config = dict(
    num_hidden_layers=16,
    norm='layernorm',
    norm_place='pre',
    positions='rope',
    rope_theta=10000.0,
    rope_fraction=1.0,
    bias='none',
    init_std_up=0.101,
    decay_fraction=1.0,
    train_tokens=154500000,
)
Each number is 128 + 24 x the weight over its row's rms, rounded and kept within 0 to 255. Layers, rows and columns count from 0. Numbers have three digits each. The size before them is the row's rms in percent of the matrix's.

# layer 6 MLP up, 256x64, rms 0.101, rows 136-185, columns 0-63
104:085115127148109144132118092100152142134114105134130152154074158148150115141168166146130165136150143174174086134139176142106089114136119141128141117116083114121122149147146131103147138111172136
099:129111123102119084136154126117125106137102119142135135141152104142143100103157137121100115179130141140106091144076087134120152171128133173128116138144143114126173073169115127122109166111155169
108:154107128130113117086091149143157125153064079150136097119077142154159080099117128103145149145139128161145180131135109110114101126139118117138102135139122162138123108108111108145114121140157161
116:125132084079152116143127038108139133130073129137118072161127116135131109106111147112122185168107146110133143155159111121124182118134145126135135139130139121125142148126114119139139116130140124
085:150128124093136127146150154107162120158096131132112140118140119154095089123099092123103108137077163086120122168105150114133158125115104104158059162122157102093105131127122120092120130141114127
103:142133110133126131139102184112161091123092135145162133112184139108165111144115110124150145127113164140122142099079118169149137173094090130147115133171130157132146153168111121130139128128149161
121:095148193115115139136118132115174138085089106141169120162124158093114105133109134174118158119133168109145140113120136107083106106138128121122126153145132133098085145115104145101130170109150136
103:113165133080156162127101114157107088111115105175131133099141123100133137125095120136102116146123138117166142112156087186136155153150112146148097147121124099165130148110112112107077121097123129
125:113136144126155133128126121140131106137146174090133136148168140090111129142105085111133131136116125146167111145155123147143115171139117131136121123124129095131107165064138083115137119195084084
104:100147154156162077135130124128076107096139123115114134128126101145146086119133116152092075155105177137128114158103106130095109163119105128076136131145142100147134142125153145138145168145150138
105:156119146094132107127129124116116113107150110141116095141141100108126128118133127103142108140121093183146139114126127128077108189177098094110136147161166150099076123113110142108098174144129127
088:165123084125146115150113125103142129119121159084168117129117097100147168131125119101116113060133110178140130116115113131117165145099147115120078164133159125087126095121115155107135139119152108
097:080143109082096144105152089171131101132107154110129105159140162142159130136119061140132136098124143146123104124139116134166144097160126080110100122117159140119121083157146117122134142154129123
105:118146168171168105154104143120084105117151145118117135153134154097138082151096116132133105160114167127113126135109163112108097124152123144130113114120106092123156104109119197107141130085146124
095:093122135190156136117119171139150094134121147128138121081086082169159081147138136127126135140155153100145118137118153120129094134076141139164103110130118149115118145088139143115146136150112151
096:134136087123145106128179125156158120132125158122123098158101114113176163114122131152092135098102114093129205130138127133125116104095125134140142125129133105093116173116132074092123146146142129
105:146095136155116132102099130142101181129115157136154119137155101138106142100112160167143134179127123140142124097138180114115154117149120126102090165120161109072149135113095128171132135148114110
100:098141126136140124121096144153096132095139084131122122134115096117151121138134130074105122103131116143120130130130155111140117112157129157110154097159086159185163185164160117136154120140076137
097:091126144116120117165113107110139130110150101135145082115145123130127113132104144129120154171082109149127109104180155115118138120156171127112105106150140168162099157119109141094115190128169114
091:126127151100148123122072159117158133155097157109161145092131128118158162126081118109145123133098133140088147099113153132104134106128126120175144100136115100132165143128104099108148161144170081
097:157116149154104115149141157133098074110149129123139163133106112096108169136154104101130096138107102139122131131112127123125061171093104137128100100142126128117191114128138153159092130152135136
110:096132153129153140067155154114120125133119168134103129082182125176131081127099146122145105119100172099131140105100141121149163129113119132079140129136142111142141135124153164100113134119145101
109:076171137148102157095129132140117174100092160128147176111119139118108122120125104146109083113136132098157093126119163089110139108107138133102119116142133155118123147133159121178117094148102096
074:127140091132130119137154136101118145108150146137143099149096132073120143122124089110102128078168118127146151128145132136177147122134171130144154153134091118157145104067120089094103154127156118
107:167164132127174140084129111147101099100146141136110151144174163109135105127119138136151121128168142150104185122116128129111092129129119116115103157124135099088162142134169138102128165126163161
093:139122120077145142125119162140144156146130141136085151128172130185108128130119139101129138119155134125077134119128115090105130136153165106112093180136097107131157124142136126125099124191115169
096:149144097133087190136118141136175091093109156084148125133142113140122136141114124128128176107141154153132115139162124142103124108157100077160105143110145130136118096136135089084135149102151135
100:139129133107161105096147117101139145104076117133129112148114134160135095114179154127116139124174143129134097114106117094115114128105170146136108117134091111179165120098096146103092113078136113
084:163149153148089120110131144097185155120102114111102119125115128087168156124073099151114173134143144087131154114111133094111160104133152082137138126138149142130112159132134154152144156150130121
092:108128140088163106144112109140106133108117124138112107173108122101099109156128121125136139145116144158097131163153200092136163122147068125144114102128101150119107082121142132133110143093087135
093:113143162109114144102117121108098181131123138139127128113157090126116160152121150089131093114151115137144173130082116102101149142106167132097134133162155123085115087141124096143094156137167110
095:133144185147165092157157144141111092121123157123116100145100135089180100106141135134140093154141129138086155166109103153127099168137138087125109132111126094132129102103146143114091138133114133
098:117107125140109109148128120127112126108131116114118192116162180103134143157137162100100106155124140146116168137128164142175096167143112091101091146124126126122167166120125122161169156128108130
099:071157139176112119108146116128114135138099144138095114140147133106122143152094150075141111104096145134164131127092153150113082135144097144147147133123120086147160161134126098108163161093130139
102:119118152123147159194165125117131159105174085135166119131098145106111104096126141144143111077144127085166114131141119109143140127136144175120124122164135106100123106117121097124144120141081110
096:111174141123116122145122134112159139059122096148130135121119105114146130148109159110096110109116161100145113136172151100131108105122179132155108115139115080149132189101172134109114110129128115
090:117120117152082089157134153111150097172141135134149102133066165111184119137108114080066127104121148102162131103120113151139151131145127115104156105105120133143106130128130124140120152119142142
094:126122114080178128135138132143096097152155107125148103135078109144131108149118097157147104144070162063161097119115134148124134141126155152119169098151102159122139125115150133132139103118123124
092:157120171176076142129117145114119127119156191125116148129137144132170135120125132103099193148129147136124117168162113132116133137129108156100109161114098109131139175112118108152125154158111135
112:142098137119188106137143107141142131156044109120164160131127125156147104132148142122120168114128125102115133129130148127089166112121135116090153136093109180128124132101143115112121137141180134
111:109138166159133126116110144125151125120117131087116100124136128116165099164112110159104125180123120146156162106094158080143102152159120116087130172138106170081125133140139145115136170102131123
071:166134153168118139082103133128115130123127134125097109151138167163144176141118146122118158175094089121116132081108164104132104123161091129131128108130119138123158109155113190122140143160134148
095:118096092085090121100120097151125115146070160109165124079125087105139130100142083147085077102138124150148128145165113142129119120110150131129133118135144152144146149141116114161121129153113114
097:172087148125135135145089103165120184162145121103111168126095110117127123129131136129126151081117169094114162105101105114168135125112118117118132130129126126121142145110154137082102178174127128
106:164141147148139117093101114079123129110151098085093097155111113111106121126107113136117142152071158106148122152116126157124148142171134158153091132134172128130110118107164122136114170138130171
094:108103131100133111168128143088090146123157081151126119150122156142104115136149124101111093139124150192127120153150147135095145146141158127133119187135115115104133118124107130131074141078132162
096:157108178141082148123098157098110117114152139119101156145101144095149171129096161118134071129153143163116135103138123168146118116160143131120124113118148107130120176144161135140097158113152107
107:181111099107115109141118081134181116167127121171132130161114107139084117148099113135103146120125094110143134144142136128136134160130201121115094086137136125120121124158153119167127134110121157
095:122141111114154154171133150121103077110151119143152147139107117079110125163112119134128201142105177098098117148135134153138140132161147087115117125114115106143094127172133116111160104118108117
094:086099163138127130116100150139127172132147117119200151113161139101120102104104111143118105116138119144129158135090119168115094137095131120138094123086131081073121142124108110125121139110154146
# layer 6 MLP down (transposed), 256x64, rms 0.1, rows 136-185, columns 0-63
095:163197100121135138141127166152151156162152129130098138138129111102146130131122132127158145107135139139134122149120124116165134160112188141122158158116164154158160117110166120170173116163137127
096:141124124169117158138090116087173108135128104110116133138130148173097179096083143131174155093130116108090127109119160132101097120150114096136102089120089141129127140142124132101100114153134131
102:087164150108131084158167140113110113108152117082143142117196121131134191126141128175131148111151113107122117134143129151101123141135150116120134108169141152130143148127155142099097126128099093
117:140164141117144120143114140119141104120179086144140143161143112144150125126130139168134124061157115126106147093157125140149114142087120145128126124090152119120095164107140123152157138113051135
086:169119116155080122100104138109123158086146147153075089135103130145161114136122144118093120107130094155158128123154131089132116084124068126110121120114094130143117129168134099122097131102106131
097:116125140089105088112133162143131135168152155136148142139082150154088173123129137145129079103136112130146136138184145123106112135164134153130107088099112132157111098093154107130131118158096107
120:110168117132152106088101135096115112132089141097114147145113103108123106146177155120105145106123110159148109144133105161110142086099160090159099087132118157116103092147109113156154125154104122
130:110139154115098157121094123147102094128081115148123150130133120163135136120094179100139117144128131111109122141201136134148123147120078160142121106083147128169160154129088114138102102120120115
114:139092114109100113137111090123134132152146090094145137100152122125103118123117133131097119143140136177086166114153111152125120127088156118109134149145129079151122112102100150143143189109115069
105:115123159103112077116154113133106111172150137138154130155126153105140120109098179155117149133119130112128165118154106108129132123125110155128132094157144123128133184159127154143148147161065178
095:150149122140128110128124130114090118081158112110134098128130139096098120169171153115165155130145111157098168131121104135168135150134148074113161099118114142116126148100132115130095196133114146
074:113114148122101132073117115134091070114097137126074108111109129133120129116134095141147104172129124092089102086141156129132132124127116085146151116119081144160160148109154114141157128146102135
096:156112133081107108107115117135144181158145112133106115083113143129101127106135135152136108149097098079124130124109131142092117176139165124131132121133113111140128072146120092133133067093101137
109:116081105159138121127156168140142092112161101117120168151132156123114190111142120148113146133098147122182133101107138126145134121110109182144160131144137156097130140106122072128155109133132149
078:107103118064125131149104133111138133115138124137125117181127147113107169108189099129131095147108112098117113106104122130093143118127110093114162134165125122134146099143126112131073135120104070
085:116111135118125144106114180119108119114089102128174130086150119124081174131139121136154105129108147121088124084078134139100132087156107080145080130114104114103129125128116103119103120155130127
096:142131138120152120108124163176155120121158135162121147095155141135114119127104146150113128183149120189205117130143112110130127106120135101131103111094154126122143137125142062133136113120144160
108:101138142162105095104156127155128101136117174090117079132122159139137143114110126127154144117119067160148134110113127136125134127134064144125150080120158142114141099169128117113135072119139115
097:102134137107134092115118135170162095163124113157107111161131151167134109100152151175157140106151128145130110113144163109106146071138137116142099111123093150139129151108163178148153102114148134
088:127141118123153089145085151147125109151145129168084118140102157133108128093146090155128157125108136167122135149170131124147122154130133104175146127149100112156147134122151132159182120084174146
098:148100122122112085130127132145139120122103129166125122109104110127097134130158144121158141137114128180193099136098142138133115121130139153145130149135119162178135102138127129163183078077159111
102:121111145098141117113194106112137141115107117138072131136143115120185102108109116123135127140145145110136109053149100125089152120115155125099154092139154163132127124140152126102126129152159161
108:162144135141137147142099125166096111168117110114157090146122118130113124137074098142141100162144165126126124162099175107100147123116112161130118161104093095147112116142176145159158125160127140
068:140107161148122101120143113163133113128082146136134161151123105160130104148127167126142117194124181130115102090104119141091127112163129135130096112107121120124135132079103142122134138126138197
105:110140133148098123144158104166107144179082106100151120135117157131128149156099132153129148127122142147131131143094150102162111133098141160089107130070099136129171138129132143131153153153108184
082:136130105123142075108151123157121148139136104114116126111167133162112107129123098096122125179129128114114150068100115148126150061108098121108107120127127144170139118139112117143117107100105068
100:160108138135113116111145127154142121158124149177067155172132164111130132100116157150125068118156129112122114139091143155149147155141151136181139136130119096086137161136125107149125106162120124
079:107164116137113128145160092113125116140140119159126146113148092122126176118076141113097114096079116132124149097137114126113148124119108118061106115135184138139081111113083110119130099142141133
093:116114127088113116110108134131093101129115081130157084123187119168106114119122136106114118117098138153142080092133158147148127126107127169138134124107110097089102159106126126156092093160108140
103:123099157181138133132135179133184095118130175138079145112143097113104115159145113122136116124103121187101129080115162136136167150119106129140140128130111129143119138136130123118164087128154120
080:094117145109086171138118103120116121141115157140132129115156114134099141118121106086126152194124144107106135101085116168116167166090129110118152091155099114148145086110115134115120166141144140
089:132112124155116145129142114106130119135131116163163145128170141120073130138118120129098137084149136123140152135166104090107145144124108187177171153132106163135150148151105149152153093136114173
111:096093096156078142125138129127121149138107109113090170135101152136136143110146133107099106150134126116072090131105121141154176137146118118075114159116162157111154123149115101110138135164138159
095:100124126148119153166140119120146125120170107165132160117108115162105120083194174131135109093115144108130138117190141152104123130098110124100167137131119149141142098126143104131109162150140157
088:115111098101103146112096153131140098108096086119098104130112120172147135150131125101129095120115071152111090092142124121125146127114110060139115144151137180133117134103098103136150142103118102
102:146098139088099128116156104132135166122134131103174125073122083114122119123114130148150086131115091144097135111153153142152096158118146114189134106144092076152143136123137152127145142120120108
086:127149149091165139151118116146139127078115120107089132144136099095076155125147151110143147116129098124124109151130109100109108112109133130103089129142118117095132096114073108095104178099086142
094:115124127106174133114169159097152144164129115132115125136166147113158126131123129112063143111091163134100128144080075152125113130144122131117131094129168124057133119145138151129136137128140149
093:142119135088126122136121133123152112081180109138179111135091088108122101150181156146077103146122094117152132145148132114123158093132116106126111136129122149151125166156122092162121114115093135
112:166152136109093130104137127142103092098170148137114095131097107075123143161111108150111110129159139168143154151110100166131113119144140120181103126152149106122123164156097124152134100089109129
119:142116084150112150125114124154104110144112094132117129094119148156142118151167114134126095142125141086146136119094111113088144154077129175125128197124108174137105121158146164150139127132150114
057:126105080110102133125135115174127081109140155138101148107126111099060111139106140100142103093139101142164134103149123092143119097106123106141116105129130097142130138138138062124144141095149110
103:133165089139115128115117111127124105099135102119074098110136150142127099130121142076119135113173129102104127099096119134133132108098130098161138100148101145137114167125116073077155145143171142
096:146122127101076084123140164132144146109110138153168139123139107165146130073144111134135177107122133119105114081108118127123138083142147133121118125109173142101107128132117164075139158127160150
100:126129148126134112148104110173103121122095110140105126102140150119093099151106124170107121140128135130135109169158187069141105132111127134094180164125122109168115154142123172163128153136116126
102:109111117106112112118133115145135177113156147104125123149145126140133083112173116143100142144110120173119135132165134117122100142044115100103152107160090142103132099115104126179140139104114135
106:094104124138130148153099075112144139156111069171128121128115117101140139101152161145103128120141169137076143114137115144131141169149105102158145126137162134139113137151120110163123079084123138
094:152133116107120099136119110106133154134102147144168084116131132145147118122185122167181124110156143095142148151141141123138127100133117111132185115100064128138155150135097098131141095164123144
098:123108116116137150132166118106096125102101115159159116132115096112148111151156137095146111141139166082078134152157142106179164120128154088128141151122126136142158175130127101116117161094120089
084:117128108123164127136114178135139067100133112115121127116128162155098091137110109146158119106101095140055149122142121131109161151136118108115136110175098106124122137086119147123167110145110099